Weights of a small GPT-style language model, trained from scratch on English Wikipedia: no biases in attention or MLP, 7897 steps.
Each number is 500 + 40 x the weight over its row's rms, rounded and kept within 0 to 999. Layers, rows and columns count from 0. Numbers have three digits each. The size before them is the row's rms in percent of the matrix's.

# q: layer 8 attention query, 896x896, rms 0.0512, rows 622-639, columns 0-111
# k: layer 8 attention key, 896x896, rms 0.0512, rows 622-639, columns 0-111
# v: layer 8 attention value, 896x896, rms 0.0644, rows 576-617, columns 0-111
# o: layer 8 attention output (transposed), 896x896, rms 0.169, rows 576-617, columns 0-111
q622 111:523476574494566492559508490512526587475578477576547531447521473460447465539474524481445433482483553526527561547554509410492463518450476524542565421547479496558542540525536471474518521473501506497451498407473521441499535483502492529573489464457516460510524496542471488470564465551558404537527499536601477472485497526501508537464563478490
k622 110:438531545489477534443489491513516526506449535521568498546532460551495486501404548503500462526432455538500467491471560473388557527419552476536505501597565436543504447524542515504531528564454514594516475482507433476491560497527470550457464451465538558519463474418566541445507423510536435502522506533492512512485484529448449524457541433515
q623 111:478485511512526448529497394428501515527469405450512533486525509552503484466488541475528500542523558525479549545495436470512471383525416455552541565504513526468535483549534437495589406503546492508492500448567399521495525503410491520478447535491481565514491449521515506515430493532445484539479490502451495500457554480441477507538455500522
k623 114:485482589446494471554482492539550488485470513537462474515490581613504507531514518546480595503560521546512415488519502463477480527486466511524560571432534497490521449500555491474458510481534452446496465502572455502478486511480563502491501469560485541516518480439533437569509493527491501577496483547501420488519446601444491478591455463447
q624 115:476469534493516514486563523497489504497492435397495486486499400518499477505478518437524481512441493495562482583470453423553428462525546509522568500565492467448551462509500485470520486509481473514497515477507518550463456512486478477452500419516441503496558541435534551493471538531499554511498606479536583570461530547490481500505513501509
k624 117:579526493513533496449481442524463524427517470428548538471486488438494487529486579467536463511539424528537396495434522485526551521435559572487544444446482486516544479464467519502498455506435495493505530521509481497546448471525532507431494476528450501560490455478484468505500502516494502587405579473554453517506489502503530571522470478523
q625 114:566447579445493488468501459547481488445425500523565502438438498439539493487442473505487472527466514524501520512518464507486547479521509542475483438521469462539495505498502528561481496411499531464502553488489479491499473442528556454531487493548510498587409592475526503438400472541455509467508498516467458497530418511466538567506501487491
k625 118:498518391513471540492495498621598469439522514489503498494443483436458445518513485505483456461549503502496508495498477572499491571478472523489524494584506470488517547514497527484482524526454462445532477437537528572457500488525478441577518493517441603515553552453507453569510428534510477468463486511496529508458567488522543595521486471486
q626 110:511501461473511460520558509450429458498457481514380510515547493510505498553522526492490453529466449498481515496452476566519506440498522525546457465509472520471502453492518588533483495452510457570485496480572440482518538441552509547529458495530527459445513478450547511519496476555534486498432503528589520415480571515545424486474550499455
k626 114:510473485449528471513505496486482535479515444493432486516534463507498478515472474452511466493497514505484537576438491484504471448438533577521563441475542563444485523544521471469486503527518493472496560480473455457591497543527546472464509473524541476584429550477503562502494442518511456415470498531535563466489521604478428563509494460547
q627 113:473428576462528589536499378476469468524517479558488510484461544486460546411489597536531518491434538522506552449518514415518455482481454476494536506504492508431558529463465444509473513454476510540441493469478445505506532525499499521429474477560522494425443509546473493510462504524510553490475530418477586453499493412389499494478569474556
k627 113:620499573508524516548494520510478516530458503532499478488494477480516539530553510394487482467540544475500555483426513471547526473502419533448559478471506478407564546538503496506496545504492454490503510516454555475535501485462544461493447406513434509496489546509538507489457504524505519502521553464479549459553553483462527562513583509460
q628 119:539515461449497523528490503475518587482539479459528456543473462441500540494474555478502496525514554499529550526532510545467408475527542442465516556542486485522480418534449478531504488520500521535525462435491512464452575548557472513490473496500478535456615513535499541494522515522583536520511554469488455529479546503458459531511522464460
k628 119:583431535512508515489495445463434563466604491504488487514522433521504479473513379527471491486469522460475425536467491489502491585445606548405482457495514443546506616569448529487521489455509569513490450544485540465518482530537593525463465469536447515462520563501486539469526484556571499532493459481528513539508559525431531515461466426501
q629 118:513534471536501486544476545480459494517477538423551494438479474481481494461446504457508517494498556405486531480512535590494491509497490518489500433498540478477509499555499455441522551495506549491544517436480474419505551485433499433529463469457540517534497534485495542512469502436491523527532487474493493505507526505476549514506526564527
k629 117:551448533497464494502482486534488469427496496505508511459498456466426404526461439530500498495533564466494509496518508462485479555490448534448500486501519536532514512550460469504572442575520435507506462578531453556551470460588521479537466479527510494472522506487558479513476516470461491555521443525442460470416485480554543502535449479543
q630 111:536446535499511442537503544531475500524411442487544515575412518514523540499462530498484532551544530493495471514505544516482497490466490483535521604528543541492564491534476465462432536542534531436482567479521465518492459493439433465464509545460532467478523484496530508461565476565482503576493496510476553515508468460510449580492494531411
k630 113:502458470520493456562467477531520533476489463397480518546426524497519466558484492478458496426461516457534536531487520405493440484494502533533546483556501532460485480491421572515603492514486586470528487477540543516446463559480474509442438547514468498480472514436481459519455512548511523502554525524519417535451518531570458557526478542483
q631 114:537506501462524569451496491531525521469492407527541556535491534517478482505465499487542499445453563522464516480390427484488527467586546485453488494522521529489497455427537520484475530538476477498584526547453508478522524530479500488471545489545466523507524543542527491482437411462563519482558493463448491450545478499436483515494516531481
k631 117:571462503517458547483489445547538489524513493468464560488479521519519519495545480500564535472491547490445522528493474462553545526553534479467519471535548433506450463474531525489505533533502509484489484493535468583541472567526619527536513534483502519568543509555502483545495519475495449542451531482531517420558580510494497448503471438505
q632 112:533457527502464649556441552513523533453454623506507519471493544459547452540508452464482476466474567499493488451492513392534501499446514534526461509511532521508514543516527540534485469569560516490493543526466503502446606466472433454532485452477553473475549508446493524491545471501528474497530510502498574451480494519470491517476525514497
k632 112:426528517477535506490485524512523455502561438502460570516506438508439491487478491494511493505544518531550461489470490455433460485526426533513516507507527498414432499546549516540468554527520470559523492509441479539535542475535512477583553416500550542589502499543520500493500388500486472458482524493468523531458564445468554540491484559492
q633 115:495467445532488465453535456570490454524501485499526460454397508576445515528501525506426557546490532473508486491501505520527459472445501476424542445526551497590501476555523522459513476495474443472475413502483533465478513567550532530542499459478501456524512451535512531455548442479492507499568508500516552448496462517584478512491475443518
k633 114:551441451555459536459521551548517456551471484524588520445504484578446552490523493497479526464441447518501492502517490523521530423447550529519535506447594508502538508496552466448477510520498544557508437498458518550499507527460553559451538561453494572429512491511499490447515537467543491494455493468492563464531527574570466469506470450528
q634 112:531513530524588485449510485527471435505588539499476479484512539496510489589437504512434476447460510505468564531554483508509565496523493552475533377480514489452489488472400436466450463438505517490444452440426508553508492478477506462448518477462534504403503488514538473459533480441528521459470445493484486467510481507405561509442471561443
k634 118:420454515520513456541478527479454497450430522460534588458508553527530547565504497525479524453505518469426464468610547483488504481480516499456513500472531539530458574452495414419434480414511469494447454531407456498475461498556525482501539492424464528466501536511590569497410505483460506472485496491432491552510514579508527488479517510534
q635 114:465441461516509443441460523599531592499564394478424549455506496423542513559496517612492501461485515452582473518538542488519544458542484540517496505553554575531526539494446502477501500465463465503492507501492535495532472507537441499506462460489545547430475497543544568513547542461532467528473581519476516473475541522476498506491422434556
k635 113:454494361521517499484476499474461611568515508459390545556591501566520498507616560512539511577487571507545420523487546468429470485510505522528479534541470479637492508493512514496477569456530490476478498559495533453514567477484606562517449456459481513488473550494495565416559554413487457492485539467484462541462494590505461520475498558511
q636 110:476536439454434483542446530397501470473490559518561484411451493528520482440532472460464443535538517538450483580503531533446486486553539480550519537489497499545523530445485464547518472532535537473488506503544508398520525473473468481476523517491476484536538481556459461473487457470496520549546484441463488505510519520543498481504490496576
k636 111:533468574438430499559555456472524507486465491571513475497435480489508455494528477523479505529540503423478470491479487548461477506506518485504511399476458473525514527533515534487552470476529413529491555435488596490466442456516539516521436404459459471475505507461429523462501482550516503527540512480560522545486459494489498600573523545568
q637 108:475473470447558512526514546421548507440527453492556464503495527435487522541585502490530458527477457508514503537499453475466514513496565532490515526503500465508574509483470493546464487489470501529500584530534548535485549540484552452456552490532523501523452491495439505506569415484485518495503476501476502521574453415483552528402515528494
k637 113:526454523526491529557474528493472485511497450516527442464413464457545524466599539458473475499505519494503524555556433443424492469479472539424466545515477520550490476498552544570456499508484530599530553452540533472539547501516521448415460480516469475554463554525469564499514497445481513457466542477576461482476463407512458538487560503474
q638 115:446553560503450438431506460521550461530545449510512511502414522506432495479563470524554575532464433540492465427439510535537527509437460460481469370435447601498505541426436457492447450479521522493525509554520530513488490470475523513505518559465442550566530523532491531439548454540529458437558508554473428521550459502506515457499487571417
k638 119:462483521475455472473441547518594523494497461470512466531481530577527437514456469519552463542482509555493474469519561446519544452471532537522446458466520480522492447519486423505455493481574468495486485519447531592493503452555560418558524527491413419515546502556547485505422529494537434516543552534446529507525550525460468398494489524512
q639 110:515468471477520534518418556495554487454487510540536397545506515552551439508521493522451495484489535492524517581488584521491498553434455480426444613470457424487489484444532425521515502527483551544500538534564468411537513571523470512435538506442463535515510532493611453543493488425537407542571519457479461471463470477438489567511555421531
k639 115:497444499383539449441578467470502512508507465505448569465408524504456438526515520487483486494500493496494559521520586461471592528451513468520472511438487454506547446500486533547447504497484506459500484440567443559553467471560461521459511470474479517546475557480511516468512491472499442525588487441478514567498510509476481531572444483481
v576 086:516475465435430471512527487506509541455448469460483581458488405478477497446477518496445532523475539466513471451586504500499500511504547523559613508465518488470504418482503446546509525482505517500548534544515484551484522511426434490495489504532529486509464544490491537498500428455507544536591479472454471479451494534454559483549496460496
o576 089:492517441511511582493384438506525466538554491544497445559491552485538480565574509491475477483490429527492505537445438514449563515451510482462436493479478467519598485541468516533539455486540511409497554482485550490540507486525460550484505521528500487493461498523470430465591519571532471464515476488536490445539466469559484437478516567523
v577 087:439468539495492469577498570533506511575462461480507519470435502524489444540461440478499501537548520576578486500476541511476523514555515547515507441498535595466417550535468450522491493528477474518542492535611474448557488543593498462528505517577509529534412516521563553484545496548537518516461556537513538452496490499487550507482463533527
o577 087:552513490510528529431456487401479540463524499521508457560549510521479462488470469532428483492490483455480518467513492585562488492546499559463568507494478415520544492411474499456527475509547491531406519439445484445484454506421527537491562524474431510473475492433474468467457472424504526490538499518519434489414484553529495503502476504564
v578 087:496542500448486555491469524477500545477430486518496487458513436445507570475435535531463529576465532483495490533489470477498490526459461570493508483515440559536404433563549407525499526555525564461554574493537549507496489532496508472447548532508473566475487509431524442494483525451463496533495475467486446480465495487483421522468506518518
o578 087:467452500500512488460518466524483539570536515504454499528505532509463418512557480460484480493465555474511530498453555446512546466548538462476496464525507562463499520490478548493556513517474414559423475510496499494516548469460481480467489431523587440519490547489471505497549511528504529461457477561496579534526542569560547469549505467490
v579 088:526499562516492407461477445543425534425567530522438409506516492457498459555503479477476507591543548494531561505446563500465506472498492513540468493492481464531516545437556578521476506475553545536483485514514509551505517465466585497458477492534483530538513501481422523484562523468546443443541460432503478454461492487426488518558532519429
o579 089:486485494454531499491584541430537462498501409513520517475432510483482476506471514513504534484479443524512434459496520542482499484475535535473518477571481508495481487482493506452529439502479545435440583474460505509511521562452478502513490498456523504431465515504501506495483515462506542469445520522522485535512506500501479482470516432480
v580 086:478476490484521499454492540529545577400487471497555404467475493446509510557529507451543485514546485489447528531476488462553466473501513470488468486515519534514495505530513466489524508447555503473467513502440518501515484434539550539482530493469510440385406461516511408519479490484522531509443545475499423458521526575524551477475497469541
o580 087:519426471486443484523509469518505502500496546521487447469449532539530494438487442441496525519465461514509507515496477513504470541498467497522540508449470446476439537513478478530496492469471538478557495465434479535509524505529450387528468518451513528576473463474521488508519623476465467452456472453474568517543464494504475562595482534479
v581 092:569471501575484427508493557551519464449536451439499545478522573506456440471512529557486480497486590510456530510470535449571496506502533502500453452506492472496537529500521438451496445466534501462496497453436494496575452421472560562451454469528542595525445478548515511490545484439470467488466519494495499517459477463517521541492450486522
o581 091:417499526431487511481484512454393473502451519561565534457484412460471519589513507463491479481461493509532494459507521482490512499484533529499541532498499480547494493481487559474460532526452500504539491494503495547454559494548418526492460560501404460524488545460531523483502528487477504504458500506533468546498498522450410493541538459468
v582 091:480492485474490458504543496466588455503504495485488512568497507494578446487540480475520484568500505457591456460532500477484512440537554539482471473479504571481436463493460448535487532461538519488491482484568491537467455494546496589524431533523515542468526471501525524509528485543517443487520496488445468503512452488570461490524516524512
o582 093:452500454538598518486481486471464534521480512557479451521504508501549516493451419559428442487437470539427535594506464557445433546435510454508561539497522374550516476504537656523536486502447427511562453495423378491519520503501494476488521510569471526512484453528505523480484487473509498512633514540497511477457477509477533554563526500511
v583 087:455484551537532494563516478488521496488493570446539477489522484593482458413491515575486472558459499475511518541407518535497556476499502486542422537535491526534492454538465567519426482504532479531483442499473538488493521482526442473591547489600504488498557415515525595522452444485450537498452448522476445458530448470434481425548535456414
o583 087:489540435443439440422489552484449503541540492463486511429452485476448584571517513459543436496544462551510487477489488427451523537412451425479558540460464500466477478455462470472531540501473518456518573516545527474520472509471569603488551485451500532528506477497510512462558558587540484443472467479553509514515491477459544508471561555622
v584 089:492442516468526501459493517488480494467456480495434481485482464514563458528460447433541518576496452530481448537465465538530531578507485517537545481533515526478571524512477538577503504474565477506496519534627434502431476422511534491448480543535493453484464476495440494526477506535573519558467512487406510478491471454532481484472465465392
o584 088:436553479497450508507510448485580513485496495519561529557515499528531551455490470538460428463530555441482542476551461468511522518481488395560494544505518542493500503527495469453549533553425435466475503481470426522551482470492481535519493555483508469431500471475497442456498536501433495391453461473486467569533555565492522527468505588494
v585 090:486565494512471520499543551543568525521509538504503543463500513529499492563484493537504526541439473492478487450475536488530442587521523528506482503484532467524446495563539468470456527472517484521531489514571514473465439532492485519445493545550539465448458518485482542491447517538528521522539502480499482523499520555541525525489489512482
o585 090:570460563529531523452494447464461529520443456478430535587570536536450447527509503462436498470536541563539488513483468481505576513504464438438531480569455578483567473491490465529532398524541510440476461451484423574550499478505507469531470502444499498503507455540554516500461449516478476483437494582469506531438500461464461453520499505606
v586 087:605519507488482535531614476533503556467510435439459414412484516499437500619449474515553489473482540508481446529471485484556431504496470448560507524471458526510485448475444506502460526462465538566444475489507546491563551518491500496523488530534446497478547458457466542465520519559494498534491556572498487544562511526546534501580464461520
o586 088:480506516480446468554490560393504506471502549529584530566570490515539447502492481474433514463562443546472496422527485531487554527467498562467557528513483465449473544449593497499475436478482472457433527505481508600499520448474440552450491487514526502444453461465569494442492487469508486550448441446481489423420508484505512505419532487499
v587 090:493459522487431515526485452541460590511517486424570488457492485538537506505495583507478514452498469494500441453442509484577467541480516475539517504480451550498575454556478448474529463496447560474518488491467511487588576461558607576542544473442476512500478525525485504530556478471532513519578462535492535486576471552544477538475510499461
o587 091:451464482565591474515453494463493423459472505499514515490479510483512534520520476449498528425459508514535471542479538536527515496511482529560505449522530472487522540510529528497410543569558451508511556512468479518435470495551488490506447543451510419505532501401538516508428492542445451510402541437472437561503442476501615462565467493501
v588 090:409452490568544446487498456538474480404510479556560418556499476541512434462503496513461425486542449495492521574508533513530554441574490599488484504548590455503478500532508563589487500480548520466490531541513542527478466572463521444572508506469519510571470560461479525452541541470445543512495462490485570544471492524488505466589514487450
o588 092:528573435488549512564469548455538571551526473461529472533551506436447504498482510465510569495551490528520502450486450461418491525484494474466512521541542522512555550523540453480526550468452505524520481515450483443521500514565558503478494468480443500484480432482485509461450460496491575466474554497488435494521518546497500507450498473541
v589 089:496526458512476462500435506541491545482467548593565489495476542548489482547480508479570497504523557507534516529476454488499510505602563514527500600484456523458526481513534462504533574488524502480430507489428603504434463510489489440503523542455519522511492467500518473520513505459551485493555422572492516528466480527471454476562433517473
o589 088:562493507556514553461507461506490463467545425396416498466548423542484539449531504529507507547449483501466450479492533464516552534530511519447494395540472548500522430506481497533527508495472460518582424510521464521497536529544489587556478488534446508517510502476550520458516460486454453513484501448522534446511543514488555494487536468519
v590 090:455431492485467534521521500504515494483481476504467487487504521464544400513540532489517522508426539548507521449499534576495581475524467521542513514470513509464546459580528502559462484492458561507507477486472490549486484502530506510526510469455543537506445492472476444517465540523461401514538477501482491504550472486500478492538463470550
o590 090:504475536472532478487498444483521517499534526495529494484477506470498531482482586473460521503514497531546537528535449505502494581517535485478485517572576468525527501434547564469478507490606470481542559489431547504441455537471473523506505487535456537532564567507411567452512515423516565423434515523471505502514482514462530532527522511472
v591 085:472528400421497491543467441483485518494427522501537574541473537483524533541455556436459497521484516437561518490498521483495503518431448488440532476443506449503470474513471477570485493536487578486460441491492497476502515390542497537467523449472503428440484543522465504540494516482492532524494475442515486494496515436480463448497586497555
o591 084:536499518489489477429558536588516520522449457444419499471557448450465511486535454560550458531470471517465619505571524498511547459537541570517445457499502496471525588480498536445497496544514448569533571487552492461521555585463497477460544523465575486510500522528484455515428440507482493503551516507597531481492532551473570524502573507523
v592 086:514471470496444538469617568404504539556493475516592543451429557566570573440510503471519482500481523515468490494564446425496424530450518482534476520502549508479527470447489493532497509507489589498481479432503464533501462432553518495531520476555451466520510464557456492471492484445526432504479553528493520532538503558538529546510555518495
o592 088:471470518491454411550535449582496473498511450514477486607482471443495501503513489486478509479531479499477482500409428518495599518468477440430549455455463534504454505501511485513541474455545490553426469501466492571529456560479533502517477565455543440515473486518583480515459434476445437485597468485509492477496511506472432467544459467546
v593 086:519456591447538523480531460542559510482552538421464548517464488472481418450500485481521532578461491502533516571437489546482516499514591472579515498462490484506521456560467480492493429522521540503561502482449591472562571463535517564448532427471471436552471529552500538432472495529452452484467469429552493509461487454525546493455479580515
o593 088:528477482559461592466510540470468542503459530478504524532470533531514542550461450527529505473560512460527472477523474557514460557521467545480559489457520552434470519494516533524500531524503506531457538512507451516449479394494508515576564578494449486513517498467491461526497444482463526514475550489487483474556527456518445529487581448542
v594 088:490573504483539525507497496572493532431468489527514479520492475500517616452492512436469414519440499501493454540503453497503453438487530509549484552490498521446506478485456447474516579435546509494470525457549481468514467546439500506476434504527487513519459540487492488579417446570452494466482528471534491523499555465443487542483526499511
o594 086:542484551466490452481521521531517495529523485495474511549566504493477442478476442566446581482478497492429498535502494506513558489524516446473490477478497538542415426513453534446463465492491505501553487556543515515525494523523501596570538431565602490506517524502531547460524500482578508585500432504512484498476477530542503454585462535438
v595 087:504495494513503517497420468472475581483429523490490593457497545502539551500452413513462467395482574543523463563532475482542522567465486464551489469458496451510476493527475462442526602488514491474509594474515454480552562511545510524548458481519503521517555538463515541490596456472496499495511474491506466554452483494527478536541512505461
o595 089:476528510524564496481551505510546445534474522533538439495558438519548557500486495539496515576508543432446488382543530528498439476520496461443521495535508552498509515487509529549433454542430541505546509512519494515462475525497570490501548536510517520501470560524516522514470497452468501494478452506537586455528481467494509467529522535482
v596 089:569468462485546498521548535529457484519477454479449556543426508451526525466504518484484486579541495487467546422481521467468428507491437516531565554518479536549530508543528473495503494520596509535544458517498497453547506573546456508435490564510450467502540516512559491434461494481522564554490484503555523530512464547493493418527470450500
o596 090:458484547557442509500491489471543520458476499504493469450517474476461492508506529469552491448473484577524430516483496460572485544492542500547455462530463477512431477405428497438511515468462564492491563578507564508438434479481522471489476465470470493553535485496436481517545458480497420485543531507513475477487419474510520477491515551497
v597 091:536494466535495545534547494562500394543484556451502524469539497509549459529443468516482419477574532555450485540498460495566522512480542542549575497426465452552489522454464454523441470460415464541420548455496505525530439487496536401449542434458520474472478512498563532490461567518498535505472394528443550511560477561478537500555530529502
o597 090:486545478526521408522482485535490577442498506438472512531466466539502548504399543538496539479416442364559488440549539459480485526488450482406464504558559549492439482465527552470559464519566518487532523551401517480477489470484455513499443528560421563495456521454519560474573388547513509519556441458486439482449503526579480476439518482530
v598 089:531416528561500525440494464434550553465548531456463558521490457519483488476505522525558441542497501482490501537532545490453462493494542499473405475554438454527515483508505509524481476493530509579517481523489487530504535455501464524524509459544392431549534537499468437507491551475501582554512506489462430550471571570469489525490569493474
o598 090:496536519478521541539529468444459515495394513509503511499546490568604500496491458556443488473493464516492452431495468560505547489504468511517487462524541506519526478457502509478525593452524456491511506501488477522515460531514562497543482518492557470421468494475466489535566507473549517512384530572507549488568487463535527434369462501539
v599 088:566492569497502505521500440468525463473487469504474492463534529518495522501456434463473513465428548491550471500538516554541551566530435533484442499516505532430511500536564480525425469521549537462516560477549503544530505528440527509545429493481500509540504564530464518482526418526489550541536541477415492542501538447542451452545468546468
o599 088:432538487478560506445528510477444511547597510462448458474486517486510510527524522454552487460598485508512553481464509498485491477458572505575468456568506539418412524464473523513525552493421480524458430549465468406524502436576537513462444460494490489538455531518539523485477555468530519515433477494574514397499500548461514545461451511503
v600 089:559480499414531529486479494598458396546403460562443523480479509479492490525547540566461543465591468553558473495401489467478544519491531544433455499553482444484479505520483526492515556546502514494616476563482544496481508465543488535457514452510537479512483480508441545488490464497489497459483468471469490489524512512465517454509513508499
o600 091:493515507525447509480454500444516551477540515526522497460496492532511513553490525417556511489511494497449478491538542542499509472540514504505550537504575534535478539522459535462449542495440512493448524501582469448513518538540536483553480479478508502482543500510546466535470579481550504552507474530443501437387534467600521472481496527451
v601 090:563538511544525466519531559500454519488497509473560532444516461547544434485490543521457513489475530525457494436562449436519528439517480500457485498526563487560433505542432454462459523527506495474510517462498484519451481508541489501478450529503466443542468468503536554476474551537485509455521540465517552516464567517493522510503524482481
o601 091:438470511542462490407501492530519466428498529422469469521555566495471483435507541468471466538454485499455515538434557467556487535478518456524534557457480519507546555500504463566536515491463509591552481554462549461495500523445476504489514480478532460455528429512508494508512449418561433541449468486485475488561473526544445496496529486506
v602 089:499496525479523501537482540489459538550473508457474427512471527526488488556512499561421454495440417526472518468466485483446567500468479467497492476465514513513437571525498535516540445476483512475446528502511470454454516483471537534426515480503473482438529530468432533543523512474495539548443535500493450464530490464501529514539552552555
o602 088:532522491477430503464448522519503501450492568600518503497546529531499507488504464455539497525518495472454506536565550516543466536460536523530525503520506494503467478512504516536475516563480625545563499483489463470542531474432397460507501504549494523550525545500599486578484441519484480416578447489493510523460466460410520516438561499450
v603 091:541518537531503540452605470490497436556518482489481484543522506511516537476522534434513524505509475457479539470467454549533496425521503549447554542479577524607542502475486472490545490531448579440493562491517487450491471615439555495481530487441490507517484508508460472552508535487505517508458422473502494482582485462571418513502524441539
o603 091:447476466462484361478396490490445494419503476464533566576496489513475460572503498526490468475542546493490449526487409510496545552455471429563430485494456475387484460506502439487487445513481544506574469496518519550527433432570467530491546578552482453479482485464579535469494582478568508502486495549475513537518563504488528509502472546466
v604 096:416571484539444496476463451536508579519491409530510483433541572501465541473431517494455523509549455550504461631570425501525557496440454441464466494527375479460446541534537510527483536500571439492479487518495554537536571541518542552530439451438450503542560558474499495493521433444486467483456539553499509500496541564445491473428459535457
o604 095:588464523501492491536509483499510476453506525559458531506475491530539504501538565526502498470510521556490512499489556521511489534563594490525479469491535515536506446493496562534543539493435465490445555488519440510462494449523408426504507452547483558519493486438477516541491493542481504513562539435513512541458425502576509562596575439486
v605 088:507506499478480502570512504559445491544517486523435503488459488436575453552544496523486547536490442449490522398492476544561496458531506494488539489502485484563486462616496557539469486503501513527486510488455577480545572494498483481501482487454446488483510471497510495466401470488554516511499513538513458467610493479453471470493543541455
o605 089:515451530534513560444447420505509469466493510485561491469468538588458495551460544516488509496477498534525461573498600538430493467520450511447479498455484539548529520450493426496534576515551498519463426467443497499417463549438452434492558485513603553510493493491493517504471496448489491473477479503534446472465533484475510501427496512479
v606 091:430527415490531545450486484500520545524496538584515517523460507540447506463499491438581435474461453512515481509498567551486470487564531481465458532443472482487507459477444486476379543465524593462476509504477503504528464519488500500506488512568515496491514572470520486518477533486475497492495539404485472492483462519504497500438468491436
o606 090:505507525453523504495516524415505500529512464414458448472527508463565466493480470479466547525496527477526489487565465461484467514504510492460509545524505449469505497527508502523530514491479474524543480500538513491543565473538467488517449452472422548477455504426433541494481513587525472512488525567585561515499543512541517473503492491518
v607 088:477534526483526478483552471497515482532502463525537497535473449519462543526433536556531589484559525466511487475601456469576575550441501580444473461514479534519472528476455437496550522533541503555455502522428474535473456489422509492477501552486498544496438484483496549479493573509533428529620497551501503470487542473509535517540572548527
o607 091:503419536554511564480489520538533538491465547513512532482490521478582510483533474527505468512460486560482529482487479427410530506479429375473461565545505473562539502504459477492518541494386450546545547510555479494512627496497460509499490470525529456488539555483526486528493483450447487496440499468483471502531490420411480476512465460474
v608 093:459559473549501382568409476487506508484554619435480487509521586532519502508502474515478544468488448552443488463448477513565516473497556470532523461509518482509446490545468483489515502460473503580519511490508440503466467478479448510524532510471503488530502576506537442467520557456489463501434490573469496495563461561491480513605530569461
o608 093:440429546520457560494499489485511485504447436631523512478513467485493505438506476471552433467432605474436539477559478434433520535534528493478492440504492427469528501460542466577484467529505535477480522447541495509578513532508603505408523534558486506514439489430495508561503489496489486531525526409462547493485493465480508533464535524438
v609 090:523476493502527472468425479536467515489530519532486571593586486530455515494517448397410476512459572515451500496477482476479553472508532459549500520556474459496519472487529500508550550474545553477467441500472482471484490482511533545484601552491519446508464492479506522494541449499534436544458503495475565612464528443503523464503548515529
o609 092:514527503405420543458519583488509490496508525489500382397444483476488509509553556545466520555478507493478501503529544546463498469520476493453452494406502507416500475508519540404496465495528460588497505500528463519550538500513471446528528469530494518430488595514467470466536536529530493517483511522520433447514462556485454497496441515522
v610 087:493457539545457485532469429491522479479480512515493449498517428460547520490482503505488472597548550524538478496509427588559442492415477489517511460488520507529433536444436494497488510532494483542449503438547463464544464524513532531490561473488408454469464424584494465472566446540458504563514515474469398517487511511520479478510515460500
o610 089:594491514500532488490529554454459535543540431509451568471501518559473492433528474481508534478440472415538532454459590466486459475510465529500464534481476468451538521501614494528592491568507426501503476514445486524517528419563471549584470505509546513525483509446513505467541567499526503539523484551439483505509476495537485481526535443524
v611 092:489465513477477514531423509551505486477494488517488527453574497476516468487555519505534526475483495525504461527583522453558452510453482508474486462539560424483440538483502510507524569430567555550498513465496518452453520514500472508541515549472492454487496446485518476507548463511493485470481579493474472478549539458538538470528496504532
o611 094:505547515476521464507538486544543468484526536474526504493548508510520525451455486519480516522467490474494497509424453560428541503509585514518510537517500570481517467453506543500489492529425521497479519528501495553560458483525469488489552530509508545498511505486419518490449527537540457552545475518464582500479566567497473488554490494393
v612 087:502542501502484506503435499514559375469555493463567603508549477541407493474467470447511529489510522472498421569485589420513536508458529454435498412504490533466591536514463584472478562527478550529464458508478495483473469503507488501545495515526558458478522469515479513521541568477462507532539464488505478438446526494506467520472487516432
o612 088:450521487503499483509577515462501494479512533481438483504515608477556538504517554486418500484514544499514504469464474514487486520484455527498453577541520444550479546449495487496553447450486448534527501500531469516511513497491522521506437522482438541480483466470459480472515467474537421535503518466492509462548477475465472512524485519540
v613 090:464522458459568524546468533514535545504456410491501561479445489539565513480501502554481500466460515512501526533433457529552523547581459384530492518456484478459465441487475504488527517550483537507510481466536442492540508501488563393514544510530432525512522498526571493519440598437438505501554561495518504500464547501501555514545509504488
o613 089:509492557524469470525438483537493484433535514571560455419471518489449445542508570479523455525497487497505508440570491367494495504489505543536441485438515539522555544523551456568440474470535495493488493466417549460519491541512442554512524484509530511440524533514464532491500449495544541512472566529503480450497492478474521536531490477525
v614 088:461546539544485461530545545478438503480438540478516496538461479491475463542503526471430508589470436517506473533419550439510536587483569507471498543545559480499472514538509492525489537513478559480540557549425543499459570484553490453463443520492502508571532513476559570475562454483459492558508507495454537429453418488616483517494516477527
o614 086:525462469513460563510489565483571582554475461539564535583527481520504454497409469462509507464558573507549467461460526518479490457535477500498516438471493489464496492490583564512556479496471511446495487480564436507490451468493508550525542447510469529498492486504483428503477467494517470486443469562530442563499540491469521448489511550531
v615 088:410523512441467562493507473509486503437440505500533498466489468501527490435589486486539526491531443438483489569531481474498418534507515480514508505493496564441490468589498508546466525467500459505530464465490509430478464505546512546460525418511537510393524560501498526494473477519494527551486479603482542508499446549554516504504559588550
o615 091:600414472486474503462490530510526524509509503432490505485487441567509469514442486482513501484448470500570471487533478385506521545535522552425528501544502486489491487442491439449520543581499501458499522489523449508506480459559500478502513525495542435470456557497517493492497468447573523468511494446545488519486523544539537466552430488448
v616 090:544446505490431551555466524507512493474491501552478505516524498545467453516491536475555516513512538518486428470482458533540484490492537555488522537533455542449551405456500493530507544508539489524475533495502480485548524513474521472465539534486473533506537487528451470460522490480453547542515519609524528485521524463463561496438460533458
o616 090:466503521516491503495512542438486451541549535541558493430540487459538541559561497566476448606454448503530513553515487462480550562487565411536505555511498509456460483562533435489494493487530497462478473557549536511502485492547487562545496438501520492467519484484532431558499475471532476545584500404519489477514523466521496518579564463539
v617 087:568534515549530490454443537509492434486492531531578441492514481456448552515525513530481545534515549432475471484508511529476499507500477526527538519443530461484541475471554562511529484546510449514420526478564533436451534523402480472568485498519497409474465534436585526502492487548524517533505558429402495494544449542466525554541478477503
o617 086:488527394515500457476513475487518518514534426447495531511498527483459415451488517464520485524529523470553525487469481449479475454513471538461475524481522513525426529478503532483474524475441491525480550490493503528525519478531524514473465459457551504532513492561447532517492539443487483470470480491518469517543553459486442487495556530475